From a checkpoint of a small transformer trained on Wikipedia.
Size: 19 layers, width 448, 7 heads of 64 (1 for keys and values), vocabulary 8192, 43.5M parameters.
Training: a variant of Muon for these matrices, 348M tokens.
Each number is 500 + 25 x the weight over its row's rms, rounded and kept within 0 to 999. Layers, rows and columns count from 0. Numbers have three digits each. The size before them is the row's rms in percent of the matrix's.

# layer 12 MLP up, 1216x448, rms 0.133, rows 933-947, columns 384-447
105:514479534501523492473542446467515522456514509442489485560458496523518497483476475513466520542525484515523522536550496508506444495486537450489470493523538514471463534534470552516496463462497508
111:505486517491515454455488471489483481531509522453540489456495487510530536481545462479503460543489499513461502504539484581532475498538483530481488500502534525534478481518519510515480491489540506
114:496494455499467493495542527518523462479482544476499485513502521460483493492509486500468509495498530495479502527504522508505535453537516469519536518514483525513472492500480522558513504479475503
107:477490472472460517497518468541484465490452516517456535500503534480544489457516504531465503500517475496488537498461513518519475513535495516470485531515502499476511493511462501507472519507497510
105:511482471474522508486477537520458471445487467509527430506481486471514463519473485478545474479471526503469525488510465491482534517494521524528510496494504505538501485498512480525577501522474519
121:481474528489535550509518445486510453512463550530514479458498485491512492490523487483507464552521454532473498494472536475488446490524490512528476495465494491496466520487530504523460498507493545
124:505525515539507468469490545510473449524483500506499499474474502479463471524498507490502528497472542480503527521480517526538510515500526528489507520485444492552516479483451514492533462506459502
091:470546477460445475506460496479521445509537490497530460508496548515484498443517493529504515509452525511531506507492500493494476542488457497514509463498508468487478477537525515487526472532492488
053:497467480519496503449499500547598481530503492528508468466491520499517512501502520502513511469510482474531470497516487560501460520520479490493505549506522479510534529522483495528478501501552494
103:505507508509538481498502518535498529524507511486462531476456513504494513493486501506512473479536496480479492482530513507523513473476506533477506506537484529511476517501507459521501474542512529
086:501511477499535500515468473513477512458503510516513504513497435472519531469485501479490453544463507476496492503500505466508498542512474526493517518502524493569530512528491484509468521509504513
113:491454504527489487490546510487461476542478489502499496516508498512512524511511514541499486432473458468527527480475508507512512495500490470505483517498547528466522502502504474513532489474516493
111:516509504495508474491510473503496532485515500495519493510485464478481511533492485467485495495526546494494471495519486475517505469477461493544467535492546497510470517470496530526512513520497540
124:497520495473494479541474456499530478503511521501495498490529486468467520521546487488470496438507504502506480476490498500482502455499527491490469485518460478512473491516489467466544490482503449
123:519482470486500519551528481494539508535542518494513478519465510490537456451526523519540501561466487451504491541465476503484498510508524533549504505495525483533505532485487470457540489436557551
# layer 12 MLP down (transposed), 1216x448, rms 0.0797, rows 933-946, columns 384-447
110:469490505491518516470503498499514508488501480503509526508547531510505524545490473457536480491442519480513548446501497461439510490500511514486542494512499481481502518487500550491474515474468504
108:506492494473499507532449475472494547485519497500501466523529497527554473536505488526516485522499465466533504500467483479474568516463509548462486547512534501510507525471494509469476499497501495
103:525493472468500499505504499513469539537465457492464503504494514526485509492526488499496451451551503480521447556483477499459501516535480482522475468466488489551525466511500518473486539522477518
106:491490476475517535493490525532455512501506512517533499517560496517530500522506498459501485472558531464488482501482535490489501508504510548499523487509510497452480504493498520569506504505517493
104:475467455525503458484510504509488489517514523530496484543491498518532496467517526474533487504516511478489451494531511498532502529462518525474537470470525486526505499523529483517528494503524542
117:493500490502485485507532475477527513488501510523482456484556552517524463508487479509480492528504498506485522496504491470470508520540509495504505520486489464489477477500545490443497489504507474
110:524472480507496473504514485521489520531534504507534505497528534485470516445532492498458517491471509466506500511523517504476497484487479504500477487497515492472478479547510474510467511515505448
099:505484536515497484513460462530478538488543515517519551507460549521502517511536537498490493471502514490478482517465497498560493521504482499482461498502495470507472474450448521458537448473487473
058:488494522532545558497518512485498516473533519522480544454490508504495459551516480463480489536485529496505473505498541515496490518462466558518521479517491497498544494505507493505435483507508503
101:459510505521489504521510525497517486490468460519493485458508514526488493524496507529469511524453494466483516508499496491493487513483496470497501499510497495481516515527521512466499529499500500
094:514508506488527465486468483547545532492461481526486498438519497475454515522481492509438485487476510510521464544497541520500508534517514550504495455493502514507523541496542461527510514520465484
113:536498514476483488465507486494501514520516522566523522500518519511515483462506490543517491511500502456489496517497515516478467498503457540508513459529491513484506511550488496514487506518523535
116:516474502466497495480517539490496472538511515538478534471502466492462517510494513499486506479480499546596490509502580472526489471491496467528456470515516508455478520489487531528522536525506471
110:452494490533505465515474539501471519502485507524507470491521537485431489495504504502512520481479475525585480528522513511500523537476451488497485477521527533477536526501472525523504499526518490
# layer 12 MLP gate, 1216x448, rms 0.139, rows 934-947, columns 384-447
110:515472514484508519490514473525484488496485505437503507533532481528480522476466506496525475515495534502437512487492532483518440488518538528536481480512519530518562456515479488481523501483521479
112:514518430488549480514486480515480490526514511472508489542533478498466520503474513562500449493525542510479504532544467491506507505490521510523496490556520531487464492496492488499458485529477504
103:505484527525538519448482478470555506499524487500484515478490514462502498481500506482491513509531555482520512487512505543468470512511492534480536501524510480483499480493543528509526498508536501
103:526506510515475509489511494510501503477505526461481506539483512497490526519449534496499503504497502503492526500488507478473551489511457511484487528512536507492553520489475490466487495474490481
120:517489455520470525511534586460493506494456509483518537469502467481474480512499504503498530515493523474516485511533502516541554570542523487496509484505525469504489493533518489542496510496492482
118:538513469471566464458503493465497484521527503508454486522508484507542481483507523557522542455481514452496519478489512529451481470553485477510502480487491500508528474456528511502464467479504534
099:497527493469465505516469498506518484496533470514502457506512471510491505524486534479503485516482492498497481444509524496489485523497471486549497467545513529529513497503513506447514495535517493
055:523510503479494501510477468491506528502488504527525503481496499527533517520487530524526501473515465502483540526496467489482478495517472497555536530535489499540486510509544434510513478503530506
096:514516496480544457510503503508487530519490496516493486533468507512506508472488514468530494504500483490514509498479516522470488451518496519582473567509547498517556504519504515474552513508538498
093:493486489507548497471503507506500518543546490510467479481519547474503474481533563489500455497515492525459504468499509473503520485486503516538457530478505507530556497499495482461486520544523517
113:487527499541523486471518497458501499501509517531514505498508527542460492484440470491500484484459514486488497509504538482501490498468501509494507499518486499468512517501439459461525515506513486
115:476489513512507545495481514514487466440511470504546489478521508537505517529521491506522519490472500480517478453468518543465576512464536468470513463498474478504482533430490522509487558519539490
116:486523531528504541492486498530513490536478501524493484505483512458546472485472519470464505536489524495437527541482491491498527522495509491501534482512531458475516560519487498546510516520486533
119:509527464515490527481491495514487507449485524516484468478559535504489505477553494488502454464493508517477508473472496511501512484510477527501522524439494510546496495470502521536524529455535470